Weights of a small transformer language model: 8 heads of 32, 8768 steps.
Each number is 200 + 30 x the weight over the matrix's rms, rounded and kept within 0 to 999. Layers, rows and columns count from 0.

# up: layer 4 MLP up, 512x256, rms 0.0926, rows 171-179, columns 0-255
# down: layer 4 MLP down (transposed), 512x256, rms 0.0814, rows 171-179, columns 0-255
# gate: layer 4 MLP gate, 512x256, rms 0.0955, rows 172-180, columns 0-255
up171,224,219,208,223,159,181,247,215,182,258,189,172,211,194,196,198,218,197,224,218,171,194,173,180,209,192,227,202,203,199,182,156,212,245,205,191,188,159,241,223,169,181,221,207,223,222,165,179,260,181,160,186,211,175,177,201,198,206,192,188,187,194,248,247,167,229,204,183,214,243,205,221,162,195,151,237,255,200,164,219,209,172,193,179,187,183,166,201,195,208,159,174,177,231,202,217,157,239,213,195,192,235,219,173,227,150,234,192,176,173,221,198,193,218,185,224,186,236,199,190,188,168,165,221,261,174,178,174,178,169,204,213,170,174,184,235,199,179,219,234,180,225,171,251,122,180,234,156,193,219,159,253,156,190,184,186,204,185,183,201,179,252,228,190,193,183,187,171,185,207,216,199,163,212,185,204,210,136,186,179,190,233,212,248,196,219,185,240,223,190,202,181,225,179,208,214,191,221,238,197,210,160,190,234,205,161,230,205,209,228,171,218,184,188,239,196,133,224,179,181,191,132,212,221,203,198,199,212,178,225,225,247,156,183,232,244,182,235,218,232,181,260,223,266,159,199,210,244,213,207,216,147,191,195,188,230
down171,200,212,186,210,188,189,241,239,250,254,221,150,157,232,212,220,162,235,189,208,191,206,189,171,186,237,189,197,198,196,195,197,205,185,208,204,248,212,213,212,191,173,210,189,209,231,202,220,173,161,175,225,227,230,182,199,209,181,192,206,188,212,214,191,173,169,159,216,195,181,217,178,221,215,174,231,221,227,165,201,173,213,228,206,176,188,277,212,180,232,186,192,208,214,200,206,197,203,177,255,246,237,252,200,222,146,202,170,205,165,184,125,210,193,221,180,195,201,192,179,175,174,161,187,169,204,157,187,158,178,201,257,198,168,209,130,202,217,190,223,226,176,262,206,198,223,215,202,198,204,193,172,174,194,220,232,237,187,245,169,176,248,213,197,165,203,165,172,236,195,199,194,195,203,237,175,232,155,166,229,222,196,207,207,154,287,213,240,190,179,226,171,198,225,194,219,188,205,233,199,203,154,204,145,224,180,180,213,232,226,181,253,192,227,214,159,147,184,97,138,195,190,171,211,187,176,204,186,131,207,164,198,243,202,231,233,179,183,171,246,187,231,174,199,197,219,236,253,228,212,226,219,213,198,216,245
gate172,174,184,171,205,207,206,210,218,169,230,177,217,205,163,231,199,237,201,151,240,209,210,186,257,238,253,204,215,198,185,202,169,169,204,152,233,159,219,183,179,180,186,209,208,230,162,198,179,217,197,206,206,168,192,212,215,229,226,213,174,210,208,150,220,186,150,255,211,210,201,187,120,155,207,230,213,219,212,235,243,170,208,217,225,235,181,231,195,207,210,208,158,193,191,214,213,240,240,192,265,196,179,185,269,224,247,202,183,210,192,165,193,162,221,167,185,214,187,181,209,182,182,231,178,235,181,175,140,187,211,141,221,203,171,209,196,211,252,202,183,208,230,238,186,170,194,223,204,146,172,277,215,202,202,195,187,222,212,205,305,206,226,237,206,189,198,208,205,188,178,196,168,198,240,168,206,245,195,237,173,174,174,229,204,244,192,219,182,170,188,177,202,215,175,190,153,245,204,135,252,195,222,177,224,246,164,180,199,207,160,241,209,158,143,147,236,173,204,201,204,199,182,237,194,218,212,178,242,205,186,200,172,207,201,189,202,116,233,203,189,188,163,242,193,167,160,215,212,223,222,160,146,259,190,231,176
up172,194,207,214,193,207,174,226,183,166,218,194,170,236,171,217,203,204,208,157,222,178,237,200,235,218,215,159,243,191,133,249,243,243,185,166,169,221,215,201,184,137,166,203,203,215,254,214,182,205,202,196,216,166,288,194,216,210,244,177,177,219,135,172,201,152,175,209,159,217,180,179,228,207,209,193,218,209,238,207,235,142,232,186,148,239,213,150,208,175,244,268,169,225,163,228,213,196,200,225,222,180,259,219,199,234,233,179,188,223,198,173,219,199,209,215,172,204,202,253,242,181,219,239,207,182,166,209,178,206,167,212,246,172,202,209,229,154,203,204,206,210,220,179,155,201,185,212,178,188,200,212,213,220,213,210,183,196,227,212,252,230,203,202,187,217,252,215,176,183,199,194,186,180,216,208,209,231,179,223,245,162,208,196,180,212,193,182,164,189,218,166,221,196,198,170,193,198,162,220,195,158,177,213,244,200,218,213,139,212,181,230,228,197,247,221,183,173,159,209,221,178,177,192,209,215,158,210,180,207,156,218,186,221,197,201,200,187,227,155,151,153,217,236,161,165,200,139,174,218,236,174,171,185,231,257,231
down172,260,176,220,196,167,151,187,191,167,207,216,176,224,167,223,183,288,222,266,182,213,208,286,159,171,192,152,169,163,213,172,182,205,153,195,182,192,185,197,183,200,214,212,241,164,178,173,217,213,271,189,242,220,136,186,209,205,187,225,210,179,203,215,181,205,182,188,217,202,212,208,221,208,210,199,193,177,163,201,176,228,148,223,214,154,248,216,198,214,220,167,228,214,169,191,170,219,223,205,179,200,151,221,161,189,193,229,219,120,233,191,178,164,206,224,212,176,228,172,210,186,188,217,228,171,227,201,232,197,228,203,220,221,227,172,137,225,183,193,213,179,183,168,198,148,195,212,212,229,239,231,210,193,183,196,227,242,206,194,199,182,215,191,191,202,192,220,190,204,178,243,175,247,169,201,225,179,205,171,180,194,253,155,195,167,180,208,200,205,180,174,190,217,202,206,191,173,192,195,181,195,212,170,192,216,182,210,270,220,205,210,161,138,207,155,210,237,261,329,195,195,204,190,242,149,257,222,230,203,225,167,213,185,214,211,207,191,231,228,202,229,151,161,225,208,171,220,160,147,177,195,210,191,205,181,188
gate173,231,216,186,267,218,214,189,221,262,257,220,190,159,178,211,194,213,178,219,158,246,235,214,180,217,209,160,169,235,214,256,184,137,218,160,210,236,221,225,181,164,195,194,160,189,163,212,235,140,180,166,220,198,202,213,199,208,212,189,214,210,203,198,182,237,232,220,167,204,202,138,223,197,213,231,199,184,178,204,215,249,179,180,188,236,186,163,172,193,191,219,225,204,205,159,189,200,210,168,213,180,184,231,208,166,241,243,245,196,141,219,130,188,182,150,194,212,186,154,218,184,205,212,219,186,244,169,151,198,229,177,179,139,185,209,221,210,185,183,161,156,219,237,205,188,212,230,222,204,157,182,246,171,144,159,181,195,222,194,234,218,199,190,219,164,197,212,197,235,230,261,222,164,178,224,226,216,156,174,176,248,173,176,207,197,229,288,187,235,209,169,208,176,191,221,209,152,244,189,228,180,187,194,223,159,171,149,179,195,191,183,234,252,217,201,183,190,196,200,202,197,167,189,235,197,274,165,219,176,254,219,204,226,221,222,237,191,196,196,188,192,209,149,235,192,209,253,209,218,207,194,175,210,181,237,180
up173,193,203,204,174,149,169,233,169,217,128,196,206,215,224,218,225,199,263,180,199,217,166,234,188,180,237,200,199,153,160,139,199,250,234,205,184,189,175,207,207,194,170,210,185,225,197,152,162,233,173,220,230,197,286,165,154,208,205,175,209,188,189,204,211,157,215,234,175,182,236,218,199,200,204,248,171,190,191,193,189,189,208,145,170,242,212,254,212,207,206,168,175,190,215,225,238,190,156,208,180,251,111,156,203,205,214,186,188,199,235,204,181,212,231,199,229,228,218,219,175,167,194,182,195,189,193,219,204,175,188,206,224,175,179,221,199,214,195,215,254,219,224,173,187,227,196,145,185,137,191,211,207,198,270,234,233,190,211,210,170,247,178,243,216,183,180,145,196,208,215,144,197,189,222,175,195,180,227,202,224,186,242,189,218,184,220,149,212,159,250,214,199,166,190,172,220,261,169,203,214,192,241,154,199,213,198,232,228,210,192,220,197,160,188,202,199,192,206,187,205,181,245,224,215,194,189,194,214,179,140,182,275,231,161,191,180,205,215,234,227,228,206,205,200,176,151,188,195,223,148,187,214,217,240,234,297
down173,223,167,197,215,195,191,251,181,285,199,191,189,203,213,265,217,184,240,204,198,286,184,220,189,196,226,180,214,204,185,164,189,214,237,208,188,136,186,189,206,215,183,191,171,232,170,161,189,210,170,208,247,209,230,233,169,195,199,179,222,249,207,179,215,165,178,220,125,157,203,216,167,172,231,254,168,201,190,140,194,175,202,158,176,215,198,241,219,184,175,165,206,204,188,206,184,219,170,207,188,277,138,170,187,203,187,193,171,210,210,218,202,204,200,212,225,206,188,211,187,146,184,171,160,193,222,210,197,140,177,145,192,149,180,215,182,219,201,189,198,220,202,151,187,226,155,166,201,149,193,195,162,162,250,224,259,208,230,187,193,248,166,235,189,205,168,150,200,220,177,140,182,207,234,179,208,226,221,230,251,185,201,149,205,184,225,184,220,172,241,206,197,170,210,176,227,193,184,188,211,201,214,178,177,216,151,186,219,252,199,206,204,199,242,200,179,240,191,128,227,211,253,204,208,210,223,223,192,178,157,197,256,217,188,172,223,233,217,189,172,259,192,219,217,165,160,246,171,222,182,239,173,260,246,248,272
gate174,205,215,201,212,191,235,298,162,217,119,236,175,233,232,202,209,194,136,230,206,202,220,204,154,188,221,191,172,197,232,215,228,146,166,235,187,275,173,208,167,201,233,278,215,124,255,114,223,210,191,189,210,201,186,176,203,199,196,207,149,223,129,190,171,192,228,140,136,217,240,207,255,181,185,224,182,143,254,218,172,236,153,215,240,188,177,196,223,149,139,246,201,211,195,241,178,222,128,219,236,235,163,176,189,148,226,175,203,208,233,233,186,212,231,200,205,192,168,175,192,178,239,201,191,212,180,191,173,196,187,186,197,185,179,197,204,194,203,210,279,214,177,159,141,208,210,127,275,134,201,196,291,198,270,226,239,217,213,188,279,203,177,274,197,195,239,162,178,243,186,240,238,243,266,185,282,184,214,201,193,172,178,254,213,189,184,214,229,156,210,174,171,198,215,235,186,183,233,226,261,177,223,209,228,229,131,170,218,206,219,158,258,202,157,177,185,226,201,134,211,136,298,203,202,230,280,148,233,240,196,156,224,166,260,235,206,205,196,229,181,149,252,206,207,167,244,209,229,228,205,215,207,175,184,216,205
up174,158,260,185,179,214,173,281,164,213,176,198,153,239,205,244,168,206,214,230,150,195,211,164,145,205,232,194,188,232,227,177,232,189,252,202,166,259,163,241,210,169,222,238,199,172,231,114,167,194,153,179,197,156,195,161,202,212,205,253,181,150,137,192,124,209,201,237,113,257,256,239,230,210,228,192,191,125,194,166,232,242,220,198,182,164,154,147,228,101,142,232,178,161,178,239,229,246,172,209,254,248,187,212,202,151,204,277,229,250,174,206,197,205,268,175,161,198,198,188,236,165,211,208,214,206,169,185,166,178,130,160,208,205,209,199,207,140,131,219,218,204,261,152,171,216,197,135,275,200,237,225,294,191,202,183,229,168,163,189,243,206,184,221,251,222,252,182,185,177,197,281,196,233,198,162,283,110,214,172,163,202,224,202,181,216,171,261,181,213,182,149,226,167,217,204,189,213,247,165,219,211,194,249,168,234,189,168,197,206,184,211,224,199,131,188,231,212,182,170,210,191,256,221,195,258,252,178,249,189,172,161,234,142,198,204,166,234,234,223,214,157,256,183,235,212,189,202,179,165,246,202,205,209,197,226,236
down174,151,228,207,196,168,178,289,228,193,209,190,172,253,224,251,139,226,186,224,156,176,212,194,154,203,168,227,189,198,227,147,217,181,204,216,197,250,177,201,201,183,210,238,190,197,216,191,252,230,203,166,189,156,185,232,184,222,199,206,123,214,211,186,198,198,196,230,178,239,192,230,255,238,179,161,190,131,206,214,215,273,169,233,207,189,163,170,270,201,168,245,155,190,201,223,198,215,187,194,210,235,162,227,195,171,201,207,221,207,246,250,388,144,249,175,239,165,209,208,254,129,189,152,219,194,168,166,179,175,140,144,206,213,229,158,237,183,178,192,210,181,191,145,216,154,202,133,269,221,198,315,278,191,233,190,196,174,185,165,260,152,231,212,225,225,249,152,186,238,204,246,193,240,199,182,245,212,204,224,185,200,209,214,200,205,130,231,196,174,202,142,198,200,210,210,203,193,200,189,206,210,196,178,256,227,171,149,239,212,176,174,188,200,181,142,227,237,220,302,189,228,256,223,242,216,221,221,208,209,184,221,199,205,168,205,167,182,215,200,190,169,216,211,207,163,204,227,146,199,203,231,210,184,209,217,223
gate175,189,203,249,226,204,228,251,160,226,138,223,217,207,246,202,172,154,160,227,152,221,225,226,126,211,182,141,239,191,203,261,200,212,207,256,212,210,221,219,172,160,203,196,223,241,148,254,219,226,190,256,194,154,242,155,182,231,166,204,164,171,214,209,134,183,213,196,197,221,167,206,248,263,240,212,252,161,254,223,179,186,156,189,170,189,253,97,156,187,248,169,181,218,225,203,162,226,226,203,195,195,211,139,200,119,179,294,234,245,242,267,224,232,263,214,170,143,156,205,271,184,217,195,204,211,229,224,204,219,195,190,191,220,196,201,239,206,234,232,191,225,130,191,221,193,217,211,195,233,236,221,226,240,199,179,188,224,176,165,164,181,172,240,234,227,241,193,153,203,216,241,174,225,185,189,210,227,148,183,131,241,190,173,167,196,228,220,235,152,160,164,337,214,218,222,108,215,239,189,229,215,218,227,158,225,249,254,225,214,208,235,144,190,212,220,135,199,192,191,263,185,212,206,220,219,166,251,151,257,246,166,225,143,202,209,181,220,153,187,207,196,176,173,188,154,275,237,150,224,207,248,224,74,184,175,257
up175,225,220,150,269,185,199,162,237,245,212,199,171,207,195,190,240,158,194,218,180,155,149,208,196,169,197,264,178,198,183,210,127,168,188,136,140,173,201,194,172,215,223,242,193,149,182,176,261,250,229,167,214,161,163,181,137,122,153,174,243,226,184,235,160,212,137,167,210,183,313,217,265,209,201,157,157,275,156,190,186,172,175,205,208,183,168,203,216,189,178,246,211,189,195,224,215,212,191,253,206,281,193,231,241,162,197,170,212,209,214,140,184,196,213,141,162,258,186,212,201,232,227,245,186,89,177,202,151,198,186,204,205,249,176,169,207,217,210,193,215,211,219,175,190,190,159,141,156,210,162,167,170,160,244,180,186,190,222,214,213,222,231,214,217,147,222,192,238,215,112,179,218,196,185,210,257,212,213,197,186,143,172,176,207,196,286,254,202,180,269,242,164,181,197,216,245,213,183,200,185,260,219,227,170,234,172,190,251,199,195,189,208,215,235,212,210,253,177,189,197,124,283,162,204,158,184,175,166,195,192,213,188,187,200,199,245,181,234,192,205,233,249,193,173,205,214,226,239,164,207,166,177,190,224,196,180
down175,220,220,260,192,194,207,265,179,173,152,240,203,188,223,209,190,223,193,215,155,219,236,218,190,243,150,126,238,195,196,212,197,261,189,244,205,231,171,208,204,176,156,222,178,190,188,252,219,182,180,231,180,191,211,133,224,228,171,209,144,177,226,152,170,197,197,178,218,201,156,155,225,232,197,238,271,184,248,223,189,234,196,164,229,164,251,115,164,181,204,164,184,224,179,177,159,190,238,200,177,150,200,168,194,201,204,258,199,188,174,253,193,208,220,215,200,166,182,192,209,184,183,162,193,225,243,252,230,200,175,182,174,192,206,219,260,209,191,211,157,200,180,223,227,164,207,242,222,220,255,253,249,229,181,181,208,180,184,212,179,232,162,186,197,227,203,195,163,182,284,259,200,234,188,202,190,195,182,169,154,266,198,174,149,201,161,169,234,191,173,149,285,222,214,201,134,208,211,177,192,183,170,233,200,203,238,243,166,182,244,226,141,201,200,184,170,195,221,219,236,264,149,190,178,249,182,245,176,220,220,181,237,178,224,171,186,238,157,191,205,211,193,192,225,201,220,221,95,204,212,203,245,147,170,197,206
gate176,199,186,222,226,186,153,229,178,249,251,207,187,158,167,229,170,203,255,182,159,192,244,147,229,187,151,203,155,147,209,160,194,162,207,239,183,243,275,143,232,184,204,214,179,218,203,176,191,209,197,241,169,134,152,133,235,216,184,220,176,198,189,185,225,247,220,189,233,196,233,176,155,269,191,183,176,216,193,167,214,163,213,188,153,188,158,214,182,218,213,197,191,129,172,186,236,203,193,234,242,210,227,140,166,225,249,174,158,205,244,182,193,207,256,231,243,183,217,253,198,173,187,198,157,270,170,195,167,143,154,214,146,185,183,209,194,178,214,203,228,193,205,238,207,199,169,160,161,215,160,202,211,260,190,155,194,201,198,191,223,165,275,179,199,121,149,257,179,229,205,151,237,216,251,220,160,177,175,184,193,208,247,197,229,256,190,137,192,217,235,188,227,235,257,200,179,200,177,249,184,205,224,152,188,188,174,206,214,233,258,255,156,200,251,253,236,178,225,221,159,171,246,174,154,205,267,209,189,165,172,186,178,199,263,183,249,217,197,196,210,145,244,173,168,171,162,212,194,221,146,205,199,179,251,172,202
up176,226,227,139,156,173,260,212,187,161,207,213,160,203,208,166,274,256,189,199,195,158,147,253,110,174,179,197,180,195,196,210,253,214,217,161,247,165,201,237,199,224,225,180,215,215,223,256,256,219,228,159,211,216,143,181,167,218,173,244,182,235,283,190,165,214,155,225,231,211,172,191,211,218,157,182,181,172,151,224,139,232,189,210,247,107,242,198,223,175,258,171,152,147,154,237,236,221,165,188,183,230,192,182,282,124,157,228,242,166,213,215,263,235,209,201,155,197,158,169,189,187,187,197,240,158,148,218,196,263,246,255,213,241,278,198,170,204,207,178,133,193,162,189,100,192,214,208,234,216,199,221,183,196,212,254,171,197,235,208,283,196,196,178,180,199,258,180,206,227,204,242,184,217,177,175,176,213,191,137,247,185,136,207,135,173,202,163,185,146,216,190,189,175,195,140,215,213,154,193,259,200,242,168,204,196,159,203,189,244,129,247,249,168,155,165,225,209,183,211,231,194,180,185,209,199,213,202,198,246,236,179,214,170,197,165,248,140,205,131,184,176,183,187,177,230,213,173,197,181,218,267,209,185,196,220,167
down176,172,160,135,178,253,155,196,171,167,192,213,189,202,221,150,260,182,182,230,214,191,182,232,196,184,224,165,245,257,201,268,252,271,185,165,224,135,201,214,230,131,162,200,216,171,263,147,205,160,171,190,229,226,257,259,213,205,236,192,210,209,167,180,205,189,181,225,144,215,132,235,209,148,244,158,222,185,199,251,192,270,216,184,209,202,195,205,222,170,193,233,170,204,223,197,178,188,235,181,175,179,210,218,245,186,177,258,222,143,202,253,131,222,145,194,178,198,193,110,169,199,195,175,248,195,216,191,169,249,223,223,214,223,215,197,199,236,169,194,198,246,188,160,234,180,244,216,182,164,250,196,147,207,159,276,244,187,226,218,217,249,172,171,221,235,193,156,212,142,176,234,189,156,162,208,197,209,203,228,235,175,188,204,186,140,247,266,206,204,169,213,189,191,135,202,206,200,192,193,183,215,187,266,176,181,202,177,183,179,189,155,239,169,218,133,196,263,173,87,174,216,153,184,214,189,174,195,165,274,184,213,215,221,242,219,162,188,186,210,194,239,200,195,218,232,208,191,281,181,251,169,200,202,128,218,254
gate177,210,192,164,236,243,206,200,179,153,227,245,219,176,196,173,205,171,184,173,159,214,197,186,142,193,228,221,224,219,246,222,235,221,131,149,160,190,222,207,180,181,215,186,166,217,190,164,268,185,209,224,133,174,184,221,207,217,173,166,209,183,219,192,201,188,198,197,219,186,185,248,191,214,246,174,156,168,235,135,204,191,157,198,204,188,164,183,166,211,173,178,207,221,234,130,158,241,235,197,231,195,257,276,227,208,272,140,185,256,179,191,169,173,189,239,171,220,236,217,162,175,207,177,185,174,164,200,241,187,258,215,204,214,163,206,148,252,241,199,192,255,176,188,171,187,197,206,153,160,195,132,191,217,211,259,215,231,147,186,259,193,208,168,252,190,193,200,178,243,222,174,209,210,165,261,214,203,212,194,186,164,181,215,220,148,259,257,277,223,194,209,208,230,150,195,223,177,183,222,186,200,213,183,145,217,166,195,195,182,278,214,223,212,170,248,138,231,204,206,148,207,217,177,225,211,201,213,141,259,166,229,216,241,222,190,201,228,171,205,263,165,217,192,235,206,243,190,180,246,208,237,178,170,201,218,238
up177,206,218,237,201,172,195,215,203,218,163,160,185,244,226,182,186,158,183,230,175,216,228,156,215,218,238,204,193,218,200,144,167,203,217,215,177,193,194,206,179,188,215,172,197,162,223,201,234,164,230,224,191,229,231,229,158,160,237,152,184,183,186,217,231,205,216,165,176,185,214,215,277,161,208,272,187,218,194,250,186,154,220,193,214,213,185,230,208,203,139,222,226,226,156,236,165,201,200,223,200,187,213,190,152,202,200,189,230,178,184,230,191,156,219,169,134,202,211,258,205,226,203,199,202,218,198,193,217,204,165,189,102,182,204,198,263,173,154,119,203,218,185,269,210,222,211,141,214,120,194,228,176,138,227,200,159,188,243,183,216,188,198,205,154,255,188,221,179,220,189,233,202,190,183,221,169,185,207,245,211,174,168,180,209,174,163,219,175,216,202,195,183,170,199,176,216,250,202,193,247,190,135,223,251,169,221,172,222,224,221,197,186,191,194,170,194,133,242,153,239,156,147,244,270,216,190,242,204,148,166,201,160,193,196,270,172,168,152,215,227,143,185,230,232,187,250,266,227,159,188,172,200,213,222,204,239
down177,175,230,209,238,209,230,176,217,202,192,225,204,168,204,159,200,210,237,153,168,225,223,208,183,176,208,182,210,193,240,227,278,200,155,168,157,182,230,214,152,189,216,215,231,213,207,199,242,182,148,243,163,218,207,211,205,227,196,203,187,203,229,164,184,208,186,182,212,172,198,212,155,241,231,186,175,178,227,150,216,220,199,185,181,145,186,210,136,244,223,171,189,170,211,163,152,201,196,199,208,225,221,254,224,209,221,227,171,230,194,190,118,222,210,266,173,245,245,157,200,155,192,187,190,185,176,203,232,200,201,234,245,196,185,228,184,251,228,221,201,201,206,153,172,190,224,282,183,183,204,104,208,170,165,308,205,220,183,218,243,174,226,175,269,192,217,176,207,247,228,161,169,219,218,213,212,191,221,192,226,210,181,190,206,178,250,202,258,205,186,252,257,233,160,191,202,156,156,202,200,188,198,193,145,224,168,224,211,192,232,263,197,210,154,206,133,235,185,162,140,239,205,157,229,215,224,226,137,289,208,259,211,206,233,169,195,238,199,164,253,190,204,171,181,209,190,176,138,219,186,193,182,179,213,216,206
gate178,220,198,189,221,237,166,179,207,244,185,199,146,207,233,162,211,194,226,268,191,211,230,182,205,209,185,196,193,189,226,188,186,266,210,181,216,172,259,185,195,215,160,205,208,148,225,166,230,167,190,193,240,250,200,196,184,210,233,181,152,238,156,153,182,219,207,181,197,247,237,200,168,153,188,153,214,129,206,241,212,160,264,182,191,170,185,228,205,182,213,270,189,161,202,224,207,192,188,159,208,222,206,201,179,153,182,204,237,192,211,195,238,168,186,162,211,188,206,175,218,216,197,227,183,222,189,165,220,177,170,200,207,176,227,194,191,208,194,157,198,194,188,173,174,193,211,253,191,211,182,175,205,217,227,167,227,206,132,159,263,164,166,222,236,164,218,217,206,182,163,165,187,238,214,243,235,202,165,158,188,194,215,195,181,200,185,218,154,195,207,169,214,184,208,149,257,216,190,160,214,185,204,213,172,229,201,265,191,173,220,208,195,145,205,154,152,163,233,204,217,183,182,208,236,153,232,166,219,186,178,180,226,216,243,229,203,179,240,145,184,245,205,174,217,169,195,247,198,215,280,236,152,224,209,270,214
up178,178,211,190,249,206,231,185,194,231,169,198,174,217,178,215,194,186,248,238,220,212,209,160,209,168,151,154,146,211,212,193,168,189,187,195,236,207,188,170,250,229,221,184,209,182,208,170,215,196,151,237,236,211,219,194,168,157,215,174,201,210,198,212,226,173,221,164,215,218,250,176,182,158,253,249,251,151,239,193,197,174,215,168,201,156,237,234,221,164,204,231,199,182,216,224,208,178,190,231,189,206,245,194,162,153,143,211,217,185,179,197,181,171,164,169,245,207,229,189,221,218,228,233,167,166,230,222,172,161,150,179,240,142,213,194,193,209,194,168,256,193,237,172,162,193,210,212,218,234,196,162,187,237,252,222,158,151,197,212,257,184,189,238,249,162,175,238,193,243,228,232,190,199,204,222,202,177,200,194,223,225,187,184,208,180,203,206,144,184,186,182,184,138,241,187,212,229,190,175,179,179,243,196,188,175,148,182,223,180,219,207,203,209,245,172,154,185,197,194,198,181,147,186,177,166,246,186,208,231,184,159,214,199,190,201,207,221,206,187,185,202,194,193,207,142,212,226,230,177,191,219,209,213,194,227,206
down178,215,204,174,191,210,233,181,209,221,153,184,168,241,221,163,190,205,210,238,223,172,189,196,203,193,198,219,208,204,196,201,193,236,196,159,164,204,224,239,178,198,189,202,243,191,205,183,188,216,159,214,219,209,171,226,168,195,208,199,178,261,218,147,249,178,251,212,238,214,210,217,198,200,207,197,198,180,206,220,200,225,209,197,188,194,215,288,207,225,219,239,197,169,201,204,213,174,191,206,150,271,195,236,196,202,218,203,188,185,206,217,219,172,114,212,218,167,216,180,208,214,182,181,160,230,194,196,214,171,168,211,198,181,177,221,133,211,193,164,192,143,195,208,188,241,191,193,178,222,177,167,190,194,233,223,247,184,155,173,212,218,241,195,243,178,212,179,203,142,193,192,176,181,233,230,200,216,206,172,223,245,230,218,152,146,202,198,156,206,191,214,172,218,211,208,222,209,161,212,219,203,209,188,173,218,246,234,191,177,247,215,180,199,208,213,161,216,179,396,224,173,185,214,239,215,202,219,168,170,170,195,190,204,212,217,206,183,210,202,186,213,179,193,196,214,191,221,282,231,249,241,169,223,213,200,219
gate179,193,201,236,204,223,198,220,195,149,172,223,162,168,186,236,200,183,205,212,156,153,213,237,190,230,152,199,220,219,187,194,239,226,140,211,218,190,172,173,227,132,176,182,162,202,192,191,245,210,231,203,231,193,182,194,247,185,189,189,194,225,184,241,162,174,176,217,214,191,205,230,158,255,231,232,177,193,206,219,202,240,162,208,193,204,207,160,208,169,225,198,174,168,191,160,192,218,212,168,211,172,242,192,242,151,137,269,240,180,180,179,212,202,227,177,196,167,184,226,202,218,230,206,134,181,172,210,176,180,274,201,211,233,214,240,211,189,217,230,252,197,174,133,152,188,166,197,177,176,214,202,188,184,245,178,220,199,205,141,198,213,198,194,178,166,231,221,164,217,204,219,177,203,172,198,244,209,203,200,228,185,214,203,213,205,164,161,185,226,217,152,222,193,241,184,207,177,195,247,185,169,235,196,213,185,150,193,210,197,205,179,232,240,248,189,222,212,222,232,178,209,210,193,134,213,209,159,186,233,231,181,228,179,219,222,228,200,187,158,237,234,222,173,185,230,213,236,199,229,174,179,142,176,222,203,201
up179,260,197,178,157,214,195,249,196,214,171,189,180,150,163,217,180,180,180,254,218,199,230,205,198,197,252,181,190,205,222,172,193,222,184,262,277,205,214,193,225,186,194,210,192,257,189,214,207,159,212,228,180,199,196,189,210,189,187,224,269,152,165,217,222,234,209,206,219,182,189,158,204,241,239,189,197,193,178,231,210,238,184,197,203,181,208,194,187,164,216,213,170,193,207,195,221,220,206,280,177,193,231,176,235,192,199,192,188,210,254,195,229,220,221,213,189,203,169,224,242,164,199,187,209,134,189,241,237,197,213,242,167,196,208,167,196,174,197,183,209,215,178,244,188,209,205,192,190,213,190,226,203,227,225,202,196,174,203,155,203,236,217,193,182,204,185,146,196,162,173,183,235,225,186,189,224,204,270,192,206,205,165,191,203,198,150,223,244,188,137,219,194,158,276,201,261,196,199,222,172,262,259,200,235,251,200,196,201,210,175,243,176,161,201,243,212,181,229,183,182,171,208,218,227,152,191,245,201,177,214,208,181,230,171,164,182,184,177,198,215,262,173,237,230,253,237,173,197,179,202,169,221,210,156,199,155
down179,195,147,222,201,189,189,164,212,195,229,159,211,190,223,179,196,248,220,162,236,297,213,230,191,210,194,223,201,241,207,224,147,202,187,199,141,194,163,227,162,219,181,210,254,168,236,216,175,201,170,216,212,209,196,205,187,219,224,206,182,217,205,170,225,238,207,185,147,198,246,228,269,201,168,169,261,219,236,199,249,192,197,192,193,213,222,209,182,227,190,199,221,259,167,200,217,185,209,150,243,232,153,200,188,216,176,240,216,206,182,244,207,191,192,267,195,246,239,173,178,204,211,217,214,288,224,147,190,211,176,173,223,188,221,183,160,201,229,206,156,212,219,203,213,218,225,212,172,179,204,177,228,187,219,192,154,198,243,235,165,229,189,219,255,226,182,225,223,192,242,226,170,184,225,230,197,208,174,182,212,236,213,214,200,228,202,138,176,221,261,194,179,220,133,190,208,224,184,179,212,187,150,211,193,137,213,228,197,183,212,182,191,234,163,207,187,239,182,193,217,196,188,220,192,256,166,194,182,187,188,247,204,171,190,241,208,240,201,209,142,149,172,178,183,185,167,189,170,223,212,244,204,194,230,169,226
gate180,235,240,228,193,142,234,131,190,221,240,173,201,252,222,214,179,212,194,208,195,223,155,224,190,234,217,225,197,255,245,206,253,203,146,184,230,200,227,160,161,227,213,184,255,213,171,165,158,172,196,167,230,229,199,176,155,172,212,222,167,170,162,149,193,133,166,192,205,147,231,238,181,186,204,219,208,185,184,166,179,222,192,224,201,217,153,217,203,150,216,225,142,191,174,185,166,222,222,272,211,195,186,257,225,166,247,200,238,208,206,237,225,193,188,151,149,204,250,204,144,213,188,218,244,210,163,246,213,204,255,180,181,210,250,199,211,167,194,205,255,170,190,196,140,171,207,206,221,234,220,238,193,184,217,230,197,194,185,194,229,200,206,226,238,186,238,210,226,226,181,212,191,183,192,233,219,245,235,172,146,163,145,204,172,219,194,135,205,149,229,181,220,175,235,192,236,215,186,179,205,164,202,191,216,204,215,124,229,170,230,173,215,198,174,196,209,207,201,226,203,190,242,208,176,222,194,186,210,239,242,228,200,204,167,262,206,180,185,251,272,226,220,182,171,194,245,199,182,204,164,212,213,173,220,243,176